From a checkpoint of a small transformer trained on Wikipedia: 288M tokens.
Each number is 128 + 24 x the weight over its row's rms, rounded and kept within 0 to 255. Layers, rows and columns count from 0. Numbers have three digits each. The size before them is the row's rms in percent of the matrix's.

# up: layer 4 MLP up, 896x224, rms 0.125, rows 685-744, columns 0-111
# down: layer 4 MLP down (transposed), 896x224, rms 0.185, rows 685-744, columns 0-111
up685 086:156111156164151135143129106143090129157103085144154143157156079097144105132124081094087110113137160148161124092112099118116136114066104117114113125077134117125150120125115132165113151147160132100147099151149140148097092127109127148137141095096136110133114124092119111160128166087088117109095105113104136114138132095137137134090058156088
down685 113:129148098078135138126127106117147088129110108132146138166161130116166101151160160114135149108144104079167156120138102116095142150114126146108134094133166107107145109151125106157099101159107108113164151122096127157158151134141115131108141131110134118144146170121087108121088172141132124140091142123143115121146062111135107106133131108089
up686 114:170143144135122089145121165133120153124136124123110134090142112091167111118093156115136121096152128116133119128090116126144104135107119167116116178114117105085055143143129118115137138106122111110108142100162126073136147179096152137157168124134099103140136112149073136142155141083113136139134094078141118091159119136113071124150114131155
down686 112:135120126139154144193100127147122095128137124096142146145115064125136157112125096157138102163108169117154122141121146137145141101138123111144154099160127129096138143123115142090139118090097170138179080161141146114168144158120149160164123140088135104110110142102141120083125100097122140173145141178146099145127107138149156138106126100118
up687 094:117105151152102117080070155150093098125118122153153182153102110146131105141148172147144140160118114134105132096130107139126157172125149112113139120091102116077147139106122157100117131084135097094128144137101103147135105151164090113107143113109134109087137102125120122136133146114153115150124101110122120142113103138110097120122152105060
down687 091:093119098130080126163124118128147152143110149097147124146122133110133184182159058109120125108187136133105141136103176105094109113088121134096142142101074071140136092146112133139155125133144107149145136107149147109102103143104141158128106163127115114141117117113117082109154155125195142097141159109125168135090139142105144122137114164114
up688 099:135090100148116086118105171142117150105122098112135157127126149105157185176116105150148108099129123090104159112141135136169107156152112110123081144141099111162142128080104172101149114154131137115110158146143129149102101119141103110127125104157122119106143128099148109120153109131158147118163147129170115145194099093129108105168090114069
down688 104:135161094099176159145123136129113158113150139155083114142114143075123129089132149075126131125121124142123144126097121163174142120117139152113180155131090150121127125177141111096113141147150095122105089150125141081122143104153137122127156116144093145168127126074170156147152112107085133111104114144169108135109150140099157126129120195129
up689 101:093157122180127134153103124096077133162139133085114160094114107117176094120192115124156098112157137117153123117161155151140095171076109099099127117087146105121172140126115135136137135143090099169127114155132148097097112134068164096123116116148121117120114144105127113101155140162157117136124150115104110142153099158087089136131162129123
down689 088:112137103103120088120170103115130159102117134082153143113151143178122140154123116124116112107119140148075137101148143140130181162155139096113164150119117152151160044123101152194091150141125184100086136145088107070085155108153126152120114114114136091147123088146110114117141189177106107110121103130132107112129155164145121136152145140126
up690 099:128112104155113125111073099118142123119153138166144126172125133133144107128176105151108129112151116156137094110106133071108067101131162133155109119156077156135113111170118110162111108120136170099121105121111129158138152146133146143165123103142131110167174119104133134139156152120125117141137116156142105133115090103146087091126152127129
down690 105:147155131105155097127124114137124125137114098135113151175123111116108082155131126145103084130077146110106144150150151160101124117147173151125129150165116104113116155127147132112128134131170156177129127127099102127099093109132133120122152102098092118078144094110089147078164125117121173147116140131096146122133132151084168119157107100083
up691 096:146142130139108123110143110134130156141155135087103150133119135106113089156135142151111114114161126137140122140092111145154157160132108106149095136120088106137117063061102181152136115152115106106139105135125120116123144100139145114101098148133096157141101174104138145116123131159127109161142099123138134118176134130145167127104111099150
down691 107:152150113108132113114139111134147130104120118128115092153110162150141093122164129179106140127137135123163130129155164106090140138159130094132099144096114149119154139115145113148146129119152126154135159161131140115167157109145084144129166125116149138138113132122163127147132105158105146148147163169090127107174134122128143114135150174172
up692 101:149117176145121114083186131157142136140108106125117126169150096119099132163105137109097179147132175156137121111144148157111140107117140114116108110148112139112095172144146115124131139097127122079126057146127106106105114175162120077114120133077143144152165117114102118126144142140112127154124182138152091153080136166103138178079139096136
down692 103:163153130147110141136145119124135156132143118078124161093107107142175166161139119142113109084153092131116097139084127147145103130129100136166163129204150113122137142145147134085149166135152147120129154107119090117178156127103153156134129097160174128098146138147129092111124169122128090087133139148092133139144144101136107091121149135129
up693 095:105142116182143123153109143145115154074154147113165094098116097098154188109083088140145133109106120159127153142115118085139103140128118134147106171085137145125091109107120089144125087119144156132110136153148137104133066145132106127149136134122088141130112114138138128105118104135168097126129147152128105105095131091127110174094098144137
down693 101:175129131156196120117134124136117097105112105120140126050133178139133085124103123124120125167119094126154157127134127112117117135117126110068142144080102090153105120144136122099151127089116148136111130123133106127103114155148112106122147127163108103101163117131140104078134105146122143128115126126179082111124096137139140142114152114179
up694 097:106156135117133149077120145076117128125122123157169123155148106131121166120160124147147147145134122102133147135175133142111143107119106136117086162130110115181130151139084105098126128100139130168128132129111141110109111097092124097143107148106093102114145152101116107145069142090173146190140165117147129123126131105151118132142103107126
down694 077:099155094079136154124106133141137149120126119116119184168130133166131137084090143187130115134139161104069095145126134109116114124148143128104116148118126161124147098103136084130124148108102171135120128096101075098101190118138099094145121175117134118165109136055118100129131136138125178090130153144117136146114171155104141159126097149138
up695 088:145152133140161132124155118146076118162086149129113128108138058104130140128107120098186097090154128171110155121129124100154132121163116149176134129137156150121141144146154134146139114126130157118184160142098152161116117131129167183095139132137121143149110125128102097128091143070151131162144159142143112093145122146154145151110152132097
down695 090:151108179111095135106091109085155159136108114145170097140081173142123105122147129175117158161124101085137098108142133169093098156086120142142128141103095151130150137132125079147128140146136142124126149133154104117113156141141113119137144154128132122139146134147136106115147113158144127119129125156131162150112176105101127115153128130125
up696 105:122079145177135180084134145135129145113158085119077124060141145121183165123110134159112126108143133137118110118142136102108126163111121124105114129094112125132178144173118083145137095150120154127153178091127120111108131125134154109105142141112112102127115111142104111125095123086143145100138118111076117145117110138147127122123157118126
down696 091:119115128128114150110133169089135097137091110124096158131172133162134102108098083186116136141102117112134121130143140114127121129137120150166135119140142134072138097118110104138113162130161095122150161158125122122148147097147162140098096129153121124137112098096117120113126145148111081113140131154151145128134122175101125085132132188120
up697 103:153131092108140089097081146126115151138144131164115135088113092124115086131131109098141108141120097145097187163096142125126153140099153130099149126125155130109185113144132145105137051109158178139105090129147096130119144136130110129149154143134135115104111163150165118152138157119134139147114158122135175129152097108122120139114147106169
down697 100:145123147108111113143109149170134089135117129102121141119129155120095148110149133176117159099114129116174137098120121149087125170112128117096163088103103128111133117138075186097110098132088130122123103175129127116156141127163145127114129126140186073148112094118119133118161118153105123082143163175122133110122159145127117124140091115105
up698 101:127143122123114095122124130134100108114134115110153103124097135080122136103116157113090158104091127148111195135174100145167119124120113142139176121143111104145164154074146153161169123138185119119131136133115116146103134138094191142107166162104101138116143133132133136149181125111132148162144154118126126127142176111141105149112155139113
down698 103:108113113142123127154108101125131153152127151096113156154115141125151130083101144169114148136127075121146087153096117146155144095135174148160139145144128104148180081124168138093126112123148151133136100173120131107121165146124132128134166149119145138133098132079118169147107159093115107177120166096127185132139141092096142180126134109151
up699 104:109073150076103114136137136103153123135116085131121150147120121161142131143113108115151140116140151147162107139139171156099102115064095109132075106129078135136132134129121104122117090109102096128127138173117126108138135129135173116125122133107170151132169121145057105094167099140160146100094130125118127140118075157098164140104142130116
down699 101:142140191118131144101111132122111152092142147138109135120123114159161097092171124111138081111097155123148107160143105145129128187108209133113141118151103084143109133138127132131168111138101146133120106171092128155137149080128111151111131120127125153121092156120089103103144145132075121138081109114156097127106083132130127175138141131107
up700 087:155124134148093097124148162120099094131091138125152153178066112134119100120077124124104129104139141136112157124133144160144123134115154134133103130140131071129114118108113080154146106116107123107123113189144129141105106135153142134153153079103108106143149134108152144074152136147173124103121146127139159095140123125122160125114120148111
down700 117:103146145157134095107134112090126118197152097168135109089123148168091154131108174115123145084121124153128121131110173112120156152129148128149131152130157098129153092094132099117124134179117118153139144135096160133122130143173146157129160125102138129174125077107121111123181116132132118112112129114127139132094175126126145203146137187128
up701 105:199113143164079134095151168115161161133143149143141103105124132131122120137137131145161158117118165091076169101119124110133127109139100079121096156130105183159140115153129138141143129133124087119140115125137139111118115170117138111105126109174117121134151149131136116140143156126158133109115166135190129174087159110142110137112122144130
down701 098:110104096129162124115129140101165067152097110096093156098107125124177143136092110161151104159146093125125151168116080135117104084115120090125129167100099129152155114111094143094148095127118092179125137131124119165163114158137099135143112145155133120139085155133119106148127104127115111136148118174127133097175112099108160124090118153096
up702 106:148155135154109127168136088129083172064137106104133128138133107170120149142127121171155157097090127120131162106181120103121145149121172167137130117123085144144170147136142169126165144123146094114112083115129150143095142188144127121133134152139152166128153145093131112109137110139118157150128126151125133140147129121164109209150140130097
down702 107:146147150117093137118095107109126142118092138143119154130138140153120114097145126110193154113133144080165110147139140155135090157120148132114116136142142161123141103128142125121099165132137135093164152114128115138149114110143127140163130148161101116075157156132105134101169097101139119138134134139114152090116113083132165115129139148193
up703 096:085164129183121134136128129143142145105125089163119112149134099081146175114156143131147136129156146186140169145126080118146104132165116096135136159099143082128136146118127074137141132130172126089138117152115149174094130153140149129101104122178110111136096155136175128119115111125130146148083113082154129111154141134138119128117145101106
down703 091:161141113118099157110134108139198144161132124101111148192115137127148152090112152102100140189081143148130120146158153097149089108101137129128131141106094141141115094142117169106090166114141123147136139128130125174149137115138133109142094147121142153127159112146144159131159179162134129137151162153097160160111116171143172101139104116095
up704 088:120131129140112094124173135111132151141120108162131131108149146108138141077105132130102124111125158132123092140110103174131161088144181080141066134126135136105129141132182107140143110094181142158104132127149143116130127126108153098144133119150124094167149105154148127137111094117120122120114130176139101134124178164119118150140127117080
down704 094:135163146177118111129152135133148120113111133132153126094116150161112181157136173108123110121134094182154164080164104130132156103108109131142096098140114150090128125129121101131150146093069151120108125131132142138124160141138140174056161113145130136162127132102146127145117131126096134103119130151090149115061082134133126131167128081138
up705 103:110097124125121153089073113141106133107112129118115133128095108121146140103122147084107114161153120153125123143129133116136132125141161169133135123147149092125168110101153155092100102143126102100105120129133163149131110141105112165069158155142165134106117108136082121129084102090140117121126107130159149097135126136172123142128171133164
down705 114:118162114155147136140164161104127144134116088151094136108135150134132101123140173147126126117107119120104122161094123155152128181143126160116145106149129086116131152169098111092107139161131135106121097131093152114096119093187135134110093129122177133109134123109126108123126114133118134148162097156100136107177087191105154152108102158109
up706 104:170143114112192143133144126108116116123132147123137099091137105127101112152149122154138111123143094136095131120140118147133114127178161121141090110133134123111122133085124115127176137118130145154133094118113149154122088101095155143115121171119123106108115115152093125110081127139154119150105143142144124108081158154109108152150139153120
down706 098:091120105127133084119104159136147124131098110139147112134121091113080123130129139112130106159061145114116124155134135101102173123099148106132133083127111172147146128134102152153102087134149154136163171139085152104165126142132105127162143076142142146162105138106139139179099117137110140135120118150122102129190108120103100150123137158147
up707 102:103134151138147152122130144131139143085184146139121118101123102078097114120092098117129162153167158127185147124109118171069126108150140147139157122090135116155138121123156106101155103135119110141118109160175071146141147141158134104147130155072100146183158120109125156108111116112111144169086135151123137134106119133143137154108134126157
down707 097:143107112119161128160150143125128148126155115128134128142126115091127139112120136153114147107168132136169139128075172140097134102137081097119128120105119116130123141096129126164139131135112155089081177136154139115156145121129151103085085159136116114122137167110130147130144151157157135126117145084139117134108148145116137156153118152127
up708 096:108149152127176056102150106133112144132130148149143131141124140142097093168138113142138171093099146101127143089104094113136147167113123128187170133108132149173134089128110112078103108111114079158142136090105148125128079136140146134126142139088095110130097127160166122118088127162091088101145137140132158099143113151160161127126146138138
down708 097:140143125130146108126110111143126145157108128156098160161093142137117153113111154171116112118132138105067076120123132087120107082096109121081134139115144114120097110131095154152121128097094123117138114140123130105103113105153127144132136172118155153137127129100116118095108170190152086083110118135116122112097140121138139099131136149132
up709 097:135136133155097138080135133108123122118119115129126091108133134098126135123150151151187120155096162125127101138114134110142113114102125121146143136092135123095166061122113116154112125086094116156180126166175149136123110174103112106186104155132127100128102118116126173124134123142113168193114110144117136103108134112141138113145147150143
down709 104:134136138111134145137105121113156136102167150166131149123199140119155112146102164068174120157153142119104123181104101111110140117118125131111131120096115124129146149123141167130117110155124134119174142095151130113140143113095154147132166128130127166098147137115155137091180130132133188128107096115160150122138143135135117111099128124132
up710 097:101142096135085132101083120083122134129103137122132107111118131124073162151154151119136108103094115150091090097119132114127124162131118130125121105130113119096115132123151144135136125118122107115109120087107180095114153154130125140168094099105131137137155140080136107105162151097092101128142122113112130092166106166150117135104183124173
down710 119:123136152074159141125110085110113144087119151141130100115100155110149105072158141118127123127082137075161115110137143147158138206154143126111136143138129139115083131136149117137096131149158134095129089135166133142150139077095153169145157098095115082145115138141094139119121084114112123133133130169107110138091105104093148103138123121153
up711 098:142127147152125115141117134117191134182147097137107148107146133117127129140142118128141171124131127115085147104100090134134139144119095139176131154128136137108146145153129120176129118149118109116084126156101127167104092113150145167158113138138109118081112132117144163140097135132121114122086111123116134109159087121158156180183153133157
down711 102:191090117140115137138126101143129115111141104127147162113149145110146101093095089125113138171104160144080184104117132116159135130115105146109113151137140127140137134164152112085140125155124125102134146075097136134152102109151125115109118148116161141191151146139083138115146145160078134134085109146163119110149141143131055127129141091126
up712 103:106149158153147128176145118110113090124144132111105170122136068123126141110106152135113088144174106120103138115128081118130151127120119131099104127177165125148101121138151072132161117157122134112146159114106080119100142118111132113148156149126049134083169182151121141128102120107173131138150147126140148082125139146104091146156138123141
down712 103:105131160176120113117154153127106129133134136151109098123169141094139167104107131123131159116133125127130079135160122117091105067104102163113131136201151112120105159103152101079138078105120137128113129090152121110137096130105117167139135121124151114129123109081126150176134152165144145088119143142162100131096048178146123133104085095107
up713 106:140166139140115147122154159123091108125126145144151139105174115135147073117110163126132108095143142098128145106116087134118099091110131145111112094161107162136133123152112101124120126135129169104123110122129140124164123155125150141153148166125123108127093150165118146145136126161121132151117119082150116076122106113179145126168108091122
down713 085:095145155094155127110161116071135132136109113130092112124063126143145124068133129136118106154122155108122133096144133139124119123131130168114095124140102071199135113135179153100123144132142179129153130134163078133150159156118149145132122128142191112127116149122157100136130144134172152129161130154088143108115108112148133138128111154141
up714 085:167141104127123153088087133125161158153165117073173148135148121116118128081154146159129129105113107139087121112088139126159149137122105095142124132094129118108088163123106116124141164159080095099137168130135102136150152129107153135108102142096136130085105124224150130163166130152119116109121132136142160156142081145109125137145115107085
down714 077:125152127151107131138118167117170141133130139118161138136120180077138110109144141099144122149106159109161079105149158152145156136156094172124112087081121142134166114091149104121117122142112137114103123117122143119145115104098115149068171141121103132140168132119115075149164120117091135120173098128128139134113112134115150097133096111138
up715 099:139120116143153112102094119112122130113123135144124151082101135120133139120110142137105151081113086128154191167086096106140101141141152138183124118153092144148144117102132150125101162159117131119119148136158106118162142098105133159185119125115137133136133130106130136123116126139111103080126127084078135174120153114143097116131139145132
down715 104:134115097136099133131101113147146130111102100129134122159112105138130143086130132115148080125158143131122094124170157123115116167124137127152105122170161124129168161083119108109155126148126128152095129091059103083107115170103153106133144110115115201129128164128139118113134172111139111162121129161155142171127132133160119123139102098087
up716 089:144111135089113114099097194111163117107132115146145138125120170114140124128142131137141134128107112121121116124111108106099114167097112155125129155135076140169166120089081171169122133141129130103140104133115116158120129184109123139109135100098094107127100139141103144144158125137114124157159133128144120102169123123137122098131177096110
down716 111:130151115146117122164107113132120103160079109130097117116126134159116139145126142087064099137108124143123135109135134140141139133128143160126126170115131125070157112116135131166118107069088118104127168103121097139156124164124106150141121098118095147130142139078141104152140174125128109137146142136102096150093130117083140168120164159155
up717 090:117115134133098108138158159138142141118124192098148152105131123111147145093154124094118142138148104111174131150127127109155169127157111100139156148134126154152173116121117128136148111111152096110115113145120164101123126143147109121109114140090123122160167108083131114078093111132141144117116144136139158105104097170136139111121081095108
down717 091:168119145125110096118139076084120141124113120107111160101159140125132116075133112118131117156141121150164120149119123146108095140138113121132105106174098150095125135124103141123158119102114117185156128158112114133163134130178173102115167108116158102117142096117146109149139090138119166115114098174148148148130091159159114160148081130127
up718 090:157141174135148151130131137161122157121128094129102172163162122087115176120145106147160138089094104136124135178115121133127125165142155133144145145109148119125172126139168093163088110177141127106139136138136105135140125119140178118111123153120141141135122126140129099142113124102137137120133135106130118115096132111155108116121092104149
down718 089:142127123119072133096120110121123110104125144117092081147069149179107138132150132178123147112134133122095126132128151130122091138129121122099175113154121127104153106184130131116145146142067124112103125126118115093098153147136122200158107092130145128135136149168128130128148083126139145124145113133103137145137156148156163166109065113152
up719 101:144092133141101135092093094100085105122088101160149083112133125157156152091163144106100127137156128164116114136143097105127101161122123076145153091118111079121134153120190167101145139096149107127069171156146080105119116143128138155131141150146116104114083102131155184105115132133142135126121137115133131135169133128114103158130195129140
down719 104:123158102117161099124102159133107146080114120099116116140100138126103157148099172137126180118119092159152158107097136102141135125115109111132141093127176110187114103122089085143166155127138137087114134154157115133154128138167115114104150088136099123156175122143135074164128132083096164094136119146163092130133101167104117169135124135118
up720 107:115129151147145113122118123187105161139146171070151131134109113114114100153117158145123140144123166193120162140106162137120151155159087088128083142112166149104119093092141151155116160119205147132115108120173108132081153107123138139152133138081117144158119143110146145142118107105174112130132100102104118134113094087142112156121117141111
down720 102:118083134132115092090121100100150104107102148125150144148071117118105153174134112088096131160101171179133174120101109131180127098140116131142160110153136074126121129099131118130122139133145109161089166129130136122145119181135130150102101157137086134149132122116092148168148110154148131117139161134102135115119124093129162085083123143145
up721 103:108115124097129120121106154144153152123086082150132147087068099156128092114117108093118148097121166146149123118087109147140099169110118142122127124122136142085128174136136151112168114145110136118082098138116140156098119181121149101095110102126178087138147108145097101085159120127131099165105117158111127130111147136114120120126095120130
down721 111:152127103139127127118132131134119127132143112111099111123115111093135129134123112133122140101154108068105177178153179119122150118088131101147163129090124094081143160155103120099119151092139157136134128118129105117133127155137172157160120142142167156114082110090123119130155134112128128158131137146147122119118110122079126133143167121120
up722 101:178108104114088113099114144123124199139111159141130120170125102071106136120098171145150132131157123131091126129114092135112142144115146170102073095110102164157137080153131122137132136143080134110133092137133174111136115091177151148182103150120151125083165148085106112130143176141132132103132140141128128155098164121127124109145170074132
down722 102:111114129096132116106126122102122142146124154132098116127105080131085136107139124126081156172118111145122128148129151153145127133062126107087142111101126126143148117127149119154148125118099150104160108142125113128136119116131131106137145077136104127155143130090100086124146130132158096162080164118119127116112115121155129106101125145160
up723 104:109117143127170103099112147116127099122102125101138131144134139134160110168128144103122109128100135135110159134134144112130123109154137162114123075159121078140138111155156141121112159122120182135161127148092133098110115167108124116132133117138074131123166126094151150096119073123186108200118139168144144072142145099163118126170138142105
down723 105:120140129133138107086120125090137123115124137137150129131148105124109095107139184140077157140093154136101141122119149154145120146122141124131143151154144075095144129136123108134138111135160149139150112138145105109113154137151125137106110093124131157183128096135172145107106096144127155119147172137110161151114135083130109109112151107099
up724 105:128098116080153153090171150146132152148134102132113122142143099103137127122126158108080141100143153134112094143094151109131121127187160133130113172133153144145128158111128106143135158122139140174115128128107150167128134063103134134114138116112103148120122160093135161123116072130103124172133139118110130102113167134160082165161121114101
down724 093:114166078117160109107103125128097137099147176129133124084132088112174159161150157137148098104120133124134157117135057130138108139147092167114124101119098143098116106187135128119116142095149124119135132119111150091125103155097121135133067147144100112114156130150111144127106145125162156130113136118136091143139126094098120138110088135132
up725 098:133123111118123163128170159103127135129117137081129122118160137112126095100109131134105115111166094129145093090076128116114142070123086146090094170114123139118148107110165139142100111165097144164104137112118113145108113152120127116138101066115140158197101122100115120091110142126144104141114118136155140087113132136129148114162140109200
down725 073:150172067126148124091124134112138157109130132077146124094151141162111152138112119112138090149082096105139115152175102207126138051143128108082112093115107163163121142114161111153153104116080155155096155132132115163092115128121150115127140110148109157193158167131168145122145179080119123102112111119126121144112138136105116153137131151118
up726 094:113105137161117136107142128124112092119103142132137122148067141116169129086155099117129152131122173121114113132105118118094078141113111129154121133141149139135159128116121087120149134193153135135146173084122089099122086145150124114152111156120104116116129111141093129161092140172115172100120098140159122142116110084162115119126167124111
down726 088:168134115160119163095148124109139146135156144124135127126173128159124114127136115128084134107130117145079124116146143121159139134111127077159164143086119116121133070167157116083106122123126167111106132152114100118133150099145109113119098113146146157090120121132127127165135105133129124124090166140127104157140122120077166114117108154171
up727 094:126119150096165185091123167145159110112206116117175116165109096156099147131134107128133142114189182101137141136145123116154093118115099128152116150134151103089160111116146093135145168142130102111132128120177118087129143078125106122108111112086148115131148112138122141147132102129131146089116155144186120101174161144118127124142128133168
down727 078:123158141123144099124138135148125133166147102124144121148130154148156119147127151172155130148102127099153143133134118111132085134110108155132147117131125140109124099155156159124104144152114134074115064142129141112137207103068135096126148148128137119151137138136149124183108143139115130126161138130147144201169127164133153155099142154092
up728 107:113123124151123135119122138130150106129112097118086181079141134133117120169127097124120087159175095131101101144130082113130089185123128138149100132111127153106110183130164090083171126126123127164121085128122107144121135164146065123164121123133120150125108144109098139146141172114141112136128135078158128124114147094118078144154098123150
down728 108:121150142080121122111164141173135122128106117184118103124135161116133110131113177137133117138110112113077176150121121109145093114145094099180121139130129110139142099111111126132162092136134102128161089101101140124144144098131168125141129117098102116094126163139147116167120104123141110142152082161141107135125117081115130176094117134135
up729 096:138111179098148117083161060119144150095081141140128153117123130148202153162115130162082160115114146108078149136104151136115125159129140132145099145145107111158080120161176125153146147109137138124126130182103125150100116085148173084107135104139127132149124107101127153138109169115107136174138166132135141105117128110120147098134111137114
down729 115:118097121089168120117074150105136138111112142133135121099112140151090130121143150088144092136141109112123154184077190128165142165143125130133144104146113112139109111147155147148119126095120122126168171113151131148136122120147122114086163116112125148157089124107140128145087113090115134119090124082123118116073168137145159140153108111108
up730 106:112132140130137178150140094162153151076094129103143139133123075090163162123118111120138114092096113155137163159125129078160119150185130111118118116160119112077122190120159133138150088115141154139139130159136093137167144120096146185157127106102139136114143134129110139114126128136150118173107120110100156126147155116129064145148101128114
down730 117:132123123131174143101121096125133111099130129155137122113108096142112111132144125162122131084088109138166122126130060102146153087145186175092084134143154166107087122136147119133154112159127145116111115108065151178127119152128132188120131124142175126106180123146142136132131150086110132166153152132150121128121107146106138147124108138112
up731 109:094090132115165149120115087126090092155098106097185115157151148086105087139116115151090145091162176135115117130117130145138145140132090113152159133073107076081150168125109118115154140129145143138136120146094100099098123177096136127112108070145162156133168105128147123124099140143145110176092088117159150092162102153127099169149129137125
down731 095:096115077150124092136148099132089145100128129140083160171133113148160175135158147109143160088140093142137117116141125176124128115164110169124143118130132140128116147076117109130090096122146148095182150105134130126115177124131140140129126086107132119130151140110124048151138185138118114131060135104110144136161097150130156163111142096142
up732 102:154147125126122157122126113155125117116121093157115151133135112092086123129128123159127077128124094163140146085106066123132127156168156136117155124122148148154120145123150116167118130126140118099136093158104117137044178146045147126109118086162144138098106118143151104126146124111136125146102110108161143113114097149143125158162107120111
down732 085:118131116129151106131117122136137092140114150095123125146106127099122149168118170153134114117159085150136143138147120118090148145120089127108090130140092148108132115134127181098126089095132135137147095131089132127144106126194153084128161118190142140100158112120135149104108154124075171084133149151136157152124097165137087139126116118130
up733 098:150138115118103088131117112096150122105116097125074151142109125119146120146107107131123116136123124153115157123105084166109145140122136122119157105186080160103110180162105111131100179150084121108126151159149125093154116130111119124157153094131117118067131109142099123171109135100154134145077145101098127109103115149094124114118116096127
down733 102:125107100112155142113153130163114084127132157104140125152108209139141090138101124130125146082140163118137172123163141090109138112126112130132103149060133136137157082157181121115109059099083099174129160100135091149097095117149118140141148139110144112157152155109142130138133088133131128152115113117137151157148135126097103138132132107109
up734 089:138126156133105143142139125116111100142158177116119143138093124113129134177114111145124107137109156104104119143148089124129113162155132080137106126154125135119096075147155167090086129125145101144073110137160080151129187155113087146146158105111134159156101127157156116140088127133153131100148124117141143106190102132100136145134100154143
down734 120:141174146125131163159131148116120103159139149170112125127104142160137125142105093087130038144118113163167161131116139119124133146171112141112135090118122111124139171106129136134108129129106122117127143065138126123188152131120111140177124116107144138120128121132160139135129112103059168104139112108141108145133123158154107129114107132109
up735 102:122130127114135098094148141168127123147125144130112160155125138165118108135103139118159111108122151195129135157116163153079118097120122154103062159108126135100128106124091118140102130139127179122127166119169102143092114123100164118146118175110125123133121119170125138115116125111137154168118166137146107144106110121115116087126144146118
down735 088:158191096142117123102131100117142130140136092130133166091108107129138094137131102119120116152101127116157173094044134180144118110123123168154131127104113104116134142129186095120122100104109105091145151135127155180099140129160118143120137145149149140127135128198145110139127117104136140148163167128134096130112140102114139137135119113156
up736 097:165089154147162125111196096155114117111113124114135134161134115088107131142138165184151132091128080128147168145158109108074104112117143160115117105149117109160161124112160128125110135139117114124136130162143167114102112144132146165140121159117094152143132115096118160157111087156142167124112186153103127178174148091131085163111130124155
down736 096:147090127125139190158148137141091114147118108102120139116110143120096121105082135141139119151132144082173127169140150093132150104150139133081118132123154143087121129118111137160157135151140131135125123130079133115094140096106139105141138149097144162137120137071124144058147152144087131147132121122155118143177110142130177121120116166095
up737 108:084121169071130121114156151091140136129081151162142129112118124121115154149068120135115149108134098138138159152110091125182118129132141160114169087146109155113175140183123132145116083141129104128138150156133094124133142163096103122147127139112152171120141102165134135091140179097123105119117113131135145140089119128120164136108127107170
down737 107:113117122120117124072149098164071113170117128122149178143151106148132107117138128131133106128134161113106088080150155113099138093135083118103053137093144108156089090110146093145146160121172118137134087115088154128131118092115133147131147144119092140156158123113116111086130126149138083134094112110161120125123119151131164143151121156136
up738 100:184134075119147147147103112102169140126113097135157086135172144122149175122102103134122105079109165110138098153130084118139110145149121154151108145141129146123160099124136140142135160113123118145146170146151087128113112128100132126154110173143145095118106110132119127111101149079137101131130128111111127146111150098139104120125126102132
down738 080:162227139099162100145187135106170117110141151156118161199097105101094116110102146080127126156144118115160100111173129140127133118154105127146149114076116186114142082110135116156112156097145140166108169124125114134093124135126119113104091151153169127116141139108112117130128136076159123105129127112137131134140122146116128132156122140082
up739 098:158089157134098111109106146095117116142093097118118117158188106146123147127155089139111130097127154153116098153123124083145147131157121147090147136096104164121111142165113138132131111122137166116154191111136147102127110130134159135168090115163110116115121147141141137140173101094102094175105133130169135154145116098114133116157171081087
down739 103:132117149112111135136131135124138163149121131158161128131115114106169173105138116134098109147102143155119123117154102120174075142132143146124081088114129143103140114129151100206175123162137070108122157123111168116114109112127124137146115130140116080131143145122139108148097125108122094177114126081137127099092098120145151121154108137118
up740 105:162111123114142119106097154110125152148150116152134124080153122128108125158136138109128123126129114137127151110152100111130115118117134128146096171114145103073164121131159142109110130166101129165092155126205107160099126118129091106164105143127132153191130141083078133120149120162117135144132112137144135118150099108121145125087123101151
down740 104:109100172120129110145111108144140119120156096091116117163104111173120106152100123135155136125138102134117131113124170154091131114137054131143146081093105111149123107144144142078111099132160103121121113134135129123079101166139119126166149128105157143142150183126077142136144131111147118157122145137131088109127132177157106087137158102105
up741 092:143155119123189103134125150139182158102155114106189125186097157133154165088122077124153139179100126102133105166110059156117131152167129120129109114120162068112108137113169154134118097115148119105113163134110141154141107115118134116174156123123108128117130134144123141091136108132119133147152166122136165149164133153122146133132148142094
down741 077:132160134115143133114107113107135129108183132114163133145156146178097135082160118181188121164168111164133115131104149149146147127170112177121122136145172129113104109083141077136130099109121119074115107162092098133127158141111145133088116142130117117127143110120110147133150129137124122092123108099164116120129127127127147104130083176139
up742 090:152142147145167128075113147101120088143148110114146107184158099109113154160132129155103139112125103132150114092104119118133149129125076138134172139117140122100094164091142113099149091131121133103150146126142150112129139144112106128116092169130121122122133159135121129121098119139134150122117111143128139128173167116148104132079124109167
down742 115:102165121131110141176133116110130126116140119172110124126111167110145146115187129132134104105154145151178097114150124170103158175152138116086171079115149079122118129119114185125109073127153180141148108127136157165107045111124135118163122135123116130166129086107131129153125147109128123111093117143094110070129058123116119159149105122101
up743 108:121102124065097097120116122155136152143103121125157147120120090131108127147115141130160163127189105102138124155082127125114155145138124110089127156177105080114190132133119091123138154125164095135127101162153158136149151136137120123081135098097138130124122099147133136117071103115174146141092136167184129127123115154127160155111140171136
down743 100:141101125136147128132133123104102108111144171108142130112166141111134096107167181117133136141125160162154117204144115159091096101149152129131112159108091188170111108093142155161147149114116122081163173166119130133096143138138164131160139139115100098174143113076105107115116136132131138176144108128142102145170169127095134106111129110147
up744 103:165097146117139105139128147123116140114129104153144149130108144102171142155116074106133116166123151141180124117088133145145154129138124118152107136137094125156131117109122126155084121096142143148113112143140117107159130126132118099132123142156156105108138124133125111099131157132111139147077093104151113133135162129149114179107124125136
down744 107:121161126121145137096113099102106115126144172124104091134139144092131108130145138105110125139134142135113150106147123184129128112136120136120108158166123137118169147097163082139179121114141107143115132115142116202095146141124100158101115159127093102165117137087169143129124090121114133146102144165118102127096153182150150119115165113083